config.toml
num_hidden_layers = 9
hidden_size = 96
vocab_size = 2048
hidden_act = "swiglu"
qk_norm = false
bias = "none"
lr_head = 0.00914
warmup_steps = 200
doc_mask = true
train_tokens = 149800000
Each number is 500 + 40 x the weight over its row's rms, rounded and kept within 0 to 999. Layers, rows and columns count from 0. Numbers have three digits each. The size before them is the row's rms in percent of the matrix's.

# gate: layer 3 MLP gate, 256x96, rms 0.259, rows 33-54, columns 0-95
# up: layer 3 MLP up, 256x96, rms 0.247, rows 33-53, columns 0-95
# down: layer 3 MLP down (transposed), 256x96, rms 0.123, rows 33-53, columns 0-95
gate33 104:454525472476473526497525456484543464495505511505502530490512529487468507523431559469474558487556484532542430449462496496513384508480457555535496479445423501446457506466481462576437476514497470531511419480422497455538550490545456488561425566489459530457553499456468431524564471504539506527
up33 106:488519540401515448493520575536479492457504482482541555558559514499474514472463542509478504490573517552491521413510522460480437437500515542505503520432521591548536490574435505497520478533578474518573557530465518440570566506533525517460541519455518519481472509496480542533444531503550458469
down33 103:573434529536561495495460474540488556480470449520420542437538496479507467494515446488479519545496554472476493433519492588531473488533539467549503495541482562534506450497493462444589582535492457518518540485472526547529548545499492455447482511475476464527455598513504590465509462495448471453
gate34 095:528463492509419460519577445542478531559446496473590535478492575499538496478565513437533531538552519564526549447510501520484509469504425533531445537460463526516451498527491517500537512547509443473490455560448498488489465492479585524441466503476486488568478401471495509554476425497445516506
up34 092:419461511490523431500536465512540472490555446471487486473482500454504500616458543561489487545497557428553506432543439470497500417442460430491422507517510434473499498528520503448494457532476459521539488502506494545470553495512500509475528531523475591461493500459387479458491513482544523498
down34 094:550508509538464543594426496474513528453492451482481505502544521567474567426437460439522524506459456473403477472520540534492533473528510482501528467495564491494451479458482502473445588530574583502535479446462478508505496561506474525519552556502552462486524513493518567471449564467533461472
gate35 096:519471555526481549490538497464474550552531386538568479532547509484488451558519512517433545469483563509553507547510553468525551484453517497457527510535478539527498523438488475397504504566487493457474493512453454427443560488493417498470486505529474533448429469493506532464550437511452552504
up35 096:636445536488604578534426523503512555554505462513535439524494532471506513481556565468484549533488564544582496500526517514494506550444498525466526429505473556507510488521496496505501491544513532470558474503538480432450533517442506519487456473544480497499518554466508462554548507552539499564
down35 100:484540465539445547526507485538440485531485432488528480493472460559545476551470524545453518432470552510552473557534503493484543477567559443565511511496537470497461425462499527428419524523526459461442476509526464405495494547452497596493516510557473463498500471488534489444561500459435515478
gate36 112:553510533601444520510510590568410521531521516470487554542533569418393504507562540538520484482531527492535494572477496558515430478492458529492564478488511517475484449536523473452503548512451525523572493599490528515532525484487525461522483482548484497458545480498489492526505488436489478462
up36 103:452428490533509461549535504516517504563488481537494404460481453454505526472433467520555552496442497459506585504494498493459497496540411517575579501542520506518460575479492535557543552522572519498481577482479482443561528483494483531513466548518538509578458475497523515483515497560466530576
down36 101:577429417492520466496558510512536522521494487424506502480477530458578504492569468461475427415485534533481419483504472516567452542518498470471478509529530512536541484522515505509511494471393555539472510475490491531436456449565532533547508501503441497545493508422487486497577569501461448499
gate37 101:488501534479507515478449452468525517509496520540496499506501472497508578559570504428463417637416563551531550464503443467471449579479517502457480544507544508498456486557520480524448468485534542462496450504524519478487482482476462491488516603432508482566530433500468503544528450497511473515
up37 098:461531492562438510503490525546455540519487514460577452528444546513494469565447554523507529526450580529483468503504531534533410456520494470455558460462437585504473503527521573409551532511527477504522560490513498439512536484510477432520501483475507410490503457489495535427500540464563503469
down37 097:500529472509494510589526543534481477569591474501434495489508585498476498473428454511555500546543494473539434464473485484523526439532523541545475519531539508429511512485559515572462536513451404475453448472468546456531544481534522509555509487578531431465469558525471479484441493488463519467
gate38 100:576531517460633585523478510466540557517468454591532564526506548462501540444480478519491518502515510498523502533471451545521524547519402533495406489484472548472543449466494501507514483541476463441527488539541508476521565471446500547536450458491527546503517436444506502511471514493489451452
up38 101:497514527512499456573491507527496447520538449555492521565458526556453546495546489482562437528569464485570468491494495464457444555479522564447558422472457611520468560550476523475539510493475542515514535454445502464556476503476437506523536531481565519530553516484470484512521507417469550520
down38 097:512552494494427490499488593551575508430547446468404491524539429473477483524501470519493496488492475492504462465510536482478402534532527522540549512507539554440470522532461502473553532550468444508435527434461508465524400426543509507493517502494533459495502577466523489502482534436477558474
gate39 092:467464529484502508550556480483493538528496494430569499519473469566468504525454536497462536445472497436450486493571537486432545480528537496495508430535469526429432481571513597541529527537511470481526530581528462472448415496467525519467475531478476509483421508453455559498504471475427539445
up39 093:517528482570506469501497516501453553505500475506478539461475454490453476511487478459541491477553533481561462451543455551501508495519487516408509553440524512528554548476488561572491446541452553583461506455480528571547457527493504491588534571504485572523503520524499524447396511510481409531
down39 092:521423459438451462460477469498534480462519501572490579516585521465459481513537483466436554496543519514558448475497515473530499507512451496444483521517522443500527515434528502475480468645479555477458472553480531511497469547468424472541581507524507490514513481422501495482434445478457491515
gate40 107:517569543544580533496481483486528490473545480450521454468536494443529510514505529561570489579491546487516453475482494514470505492514484481507415482484470465429525553494480485458537493500518479542456496534517495507472456542454462471486558594471501363541494539481501438477461504571471391519
up40 104:501549474514541546514555455498563508469479455516535532507448499467518516454502479460498524478465464502478490634520565502467445506494474497444487382482503511514525464527495554478590508539479445486455481487569522474509462524486502503472548507548484448536455645497521533558497485483462450525
down40 108:546487504506477488487533477439528523544612519480507449506488443545481457507510518563559493532509541559441492600503490539525517566507486576574473564512499482430523515479539404529410500496513532516499520545460501537444544518506502447481454462464443470454524511497555503507511462584522540511
gate41 107:484521459591454492507508466468512465464478509464476558514460506509598439539479472486481480533563494475489522492569513428500444529400516481386523544446528464508501483464566527487504556449480438508535501463475542487477411472549520466489478486519499527538499466446557500457580452468539510479
up41 109:461527488563498521473480489476513538501518454463473510451559478531383596524531501396557472463485449452522492474445455452492529489501467475534537467516466468509470554539521505487534455571541461551505523500504537526440534455465435496568554553473469471535525478479594531514551499466468529453
down41 107:437507620485546541471518520468534449457468497546519548587540523445471432460492490487536520516516489447516468530471617488538475498443502481443492445483498509457457540512513497505452536439528494515514556552484477507495518493456517582489598527546536573506491462494462507511507502413548509517
gate42 104:432475613513519520535433509510518471480481540515461548543516529462506498450580491497545507512463528494435453457512504446451462543456507539511526569480479519523490556499477485450529434484564466547505411498535542551467491557469465417501498540496475500601517523429488524508463582522496480531
up42 103:452551514501543486463466534489501511518503483600555475511507547495411460512451497547545515477424533436541504482514498525518469460527522522506576557484503481576482585496540547534516448478393547520535519564497464511539463528508495506447557474506487453527545521505572450572472456534468557469
down42 105:481445506521491599506539474515556481542495529447402549501440528482600508516508543536447499526499521474512538502619517499553408508485532499613505467514535508486434503539470463499475477495498497487528472481491482517502495474458471551454509486467508560491500502555514525516510461516530550379
gate43 107:559504524512528513443495450496493581466425495440577516542500468452510474547519542458496468451432505515535464412514500528468543483535413492479488473449498580503498495520482415571489476529423508542473462452562502488536479455495542476464481452539432514444488497543435512522530528433507537477
up43 100:529480518536453552467452455493459587474453457470515519543531501497554466460492454536493552468465522542507487506496503437507536497501439437397476518456577481496467536513522546517499498544610503489550514465483507405464540496513458539465542506471473524460514499540451538506560447515578410528
down43 096:431447502501513515451553484499483576511576442427481513412527545509510561532450551515477528528478513517520501505569534459528505450564506534506451487500521555476500525529467452524417522444588499536528500486507535489526536422513432492538506514600551543566519516475471471553535519547524469508
gate44 093:571508525503515506506451486464540537495469469500534500498514463544505544479496483412494501475558455538477461532533424525480511518488545582485466491498508451433442413563540523577512517452561490517531577445440416410437517473485501517495489559484505500546544493511438520423482518443470492483
up44 102:483406516476476500536552443519418546490488569509557493515509536439463524533507488424553497504542541469548553544467451490560561521503479531498488461600490478400505533503457488543562516511463499530504521508501472503480522479562446475522524440465541444530494530418452530521416487502495506446
down44 100:504601497543426455429445424468459483494488443506436547485525489514536547535511510531505559437447498481550539456496541479509442511501516523526477472459511492551506511458457536482467437448459498508516477510517494416479515566546606486558484510533511481445458520543503513446517505528433533583
gate45 095:479522469517497486485506518559558567503511518485536529490516494545434494510528484527453448406471482586440522517521392541561469493482488571501484473476506466426596509499500531491529495521447503498488462470385520520478478466469505457544504532523563473518396480481582543498468530532478494528
up45 099:536481439458512513511460560432460524450531538489422455529499473466504511394559516507519526473561465496492530473448523519511571483493473496416446524488563492574524456470502463484417536524470577494540450476504450482497480523501461592458518523553416519505489447475502430509519505512505534449
down45 093:537480493460556544433500520524527465598527501474516533519456503455473482506468407447418500519524477503510541531456538458499559515477534589464564541513477571455551410471435482504603556531500504498521458472490486547510484472500527506517521504480493470494435488395508513482470453511496535550
gate46 107:552527513562520619570529481488446505554519494472562415487479504492413476499458464526487529480571507528511557488572466517502458489483589471495513487466492513517467461447532484458476526468482483508504536582477421407526519530459525501513532473486441520527460530444518487522509564566459497461
up46 110:502432492479520550411516492499571470536516513428475505462555525529499455515407508508539458518499490556516487475489517470499525490448492507504530546526458503467610501570437438503478477513565442509454427554486465506459522544522479492474478512470489456478604470502547375497486515467520474495
down46 109:484496492474498540495491510490476555519459488539475457491500496534496510454443476515413486448568482480424431444502483520499533515601437531516500442472485524474544584496498531484448575436496531549526495537559509496495466479539500468470495523425442461528493511444480455514435590525493606459
gate47 107:470511487479473449529481452485478599508518515473535473515540534575492487461485493519476488461445515519467521487476576517444468477544500538598531477473473542446514498482522501477548543492523476467526497439481553495516522471507541522552562536625480561433437535525495413555445545546507571528
up47 100:556419519516498524465486499558535432526559453475465444437530542482456539536538555541526406512485529498548533513491480430534510569488560466500502497517614483536452452469448511497476528439486487520467462517474507551546468529451499514508520543508503499483522543530444514567540557539449417474
down47 096:446560415509381517457533474578489480525519466522532451478509449476553472453574496496426534492477502448494554485505550448487508573481427557557544464493526469464479456524530523505472484454511537559506458533477507405557551544478474470517463504513502482492524523568476493468428526524496499532
gate48 091:519529468460479455489582475452533546552451490506557510530486479517562550480542467512479495503473458518475522550548464424448531444522470509536533540563455438464519489525526438498529501548522487519500481490481467432491488500511544454480470433574399389501422492495534508477547455506545427519
up48 099:605526436479486514462490442549545446489540485444537463528558533496483509470518505538464443506529498453514534476538562479526522463498489480492479535518519505393541452493510489428521481569488528457513576503467496453493562461526572528467527437512532418408462507530523435571495503488458498532
down48 097:485527397483471483590506547564471508535456488493504490497531477486524499465541516479430502484548447520476567534518511440406517457506474548549460536526461495519525547488520424459544572488480468522478484511483489476472495523446440457534516526517561418414496505488553489550553466492546582554
gate49 089:508502435473536582484448499487521457456592575516542477439520465507519548486541461499508550468414435430530476481505537537532533530506501446489501540515499454467458466429496481525511538509531506520513492561574482516507492578485488530465521595504523541597490485497500452509452517548436428516
up49 096:578557482432517526509500523451506483569529497530595500452560422486472571549475433559488481496439460455566540460532521552531530488456507460492487516435562516411475441472502513545531473532508452494526483565480501568482475518554461532462495551434486515520525498546517501487474509444462474471
down49 094:487535441535573467443507534532494466515507531536574495511509506474487500491513486526476478519553472493533447510455504509486498557471524614456452527455500512488466473412563516557477534549512523501549549484473513492512449572561488477574495483492421557502628524546548501540493487496410530483
gate50 102:523498480532510472477503504518514496437502447540463458443454476523476482485455514502503459495481502464564517411510537505466520474439493597520456536461575478545403491497466572526465519515503488431432523527556483486488522556576541477462531552427597538478493501474509417516410510497507507508
up50 103:544457503460557431503474483557506555598488412497561471477506555483451464578510538497513548532476487568502546519517472470452468464468494516527473459479517563446536468515531466502483547500413391544475583425501536482479531580501488464479566508488480527485473516531539529487491528489496530508
down50 103:448482464439419545519441507545509515528499473587522507427542511518476515496565515503449498494468516568516521556504516527593495496587490440524554444456448496511542514499479489526560431524483471493616459435433491503517510474498543494486466463525423520433494562544466492490519489506471527483
gate51 094:500462470553496421503531537494549438533498494539402553541491519493460480437470556468491472518477529417492500549463530430477548441499481561576471472470501518403509466471521486514474492451537619527455538540491452470549476548551489482544532467529530470517514502555554481521502490510533509444
up51 097:486549462450493505510505526457578523503539556452475435524486547506426506543514445566497492432468582504424515426513492498462493492470478498516474536493383467472471584578545503560517462538512535524521502527550458421525542492549525500583458508438509503500515527521485445469491504481489527531
down51 103:424496503503551521521533486563511548511610551440510514572499520550525526478459469531453597466488489447455506491533595521455562492482491531476481486539482499548479490459447549496526482501438455474490540542539546457487543572556567542488517516517513521540521534453501482485459565559481530566
gate52 101:510507459578453477486484560507472482564484473532457584430564480482498492496479446508476465512557548445508440570457504488472506444467497507464571451465501515455511493519460549490552526484451571522543560485411513438478552545526459585531560567480500532465497495559498507448534493497512548471
up52 097:480529468529506492459457558555476467512486473538444526491480494479479470596543545445518464495481469563526503530480507534436426466492503561501459506513459437476514538522454511516452487561548474413541399484436449508542465446493548513433529523491511555484466504485451526427565472421515494454
down52 108:457475454443529515467478467490504472476537496452513488560491522537524494482523535511416532509597503496530546519486468474530537512542507469491496528470599505484558506442461488499511540494487536609464587512465497463493449441522499442524524523476533500509423601413414466516469513518445451518
gate53 108:498537518495533505572538539548466552580455509492501501533511471556498446476479376447501553454493459508439435519522512497485457552524506397443485511474473478502469480477421425542502516465535532477499561489473467490569490504506459508538518459483547529468550473548528593475459558476458489489
up53 097:410553435528539499492504503491546532530566504537469464488512479486589490543497489524575580510463491554442494537460500473503452484446442481448549519559404434471417480451551491548519513464540451505463484549468463547553460539470514535548509475433467513517495527486464532456455540497490529507
down53 096:541492569454491501552514489529482561441460515517490472485513423511483536553526530466434493526510577566545575543433469546526477510547520525475541468501492524541544515506569567438455533450436517484515447550473482434504507579504557555545469528515475450506487528588510481517414482491478508490
gate54 093:597499478458544499526505433555516473475611455496446527524540478501536487490498550555498507545491566465477571512496495421465562476532426500537524505524450507453467514471500444464586517421488513526461494524523472525529483517571500525504531544541460493576495510532485496461444562562500522566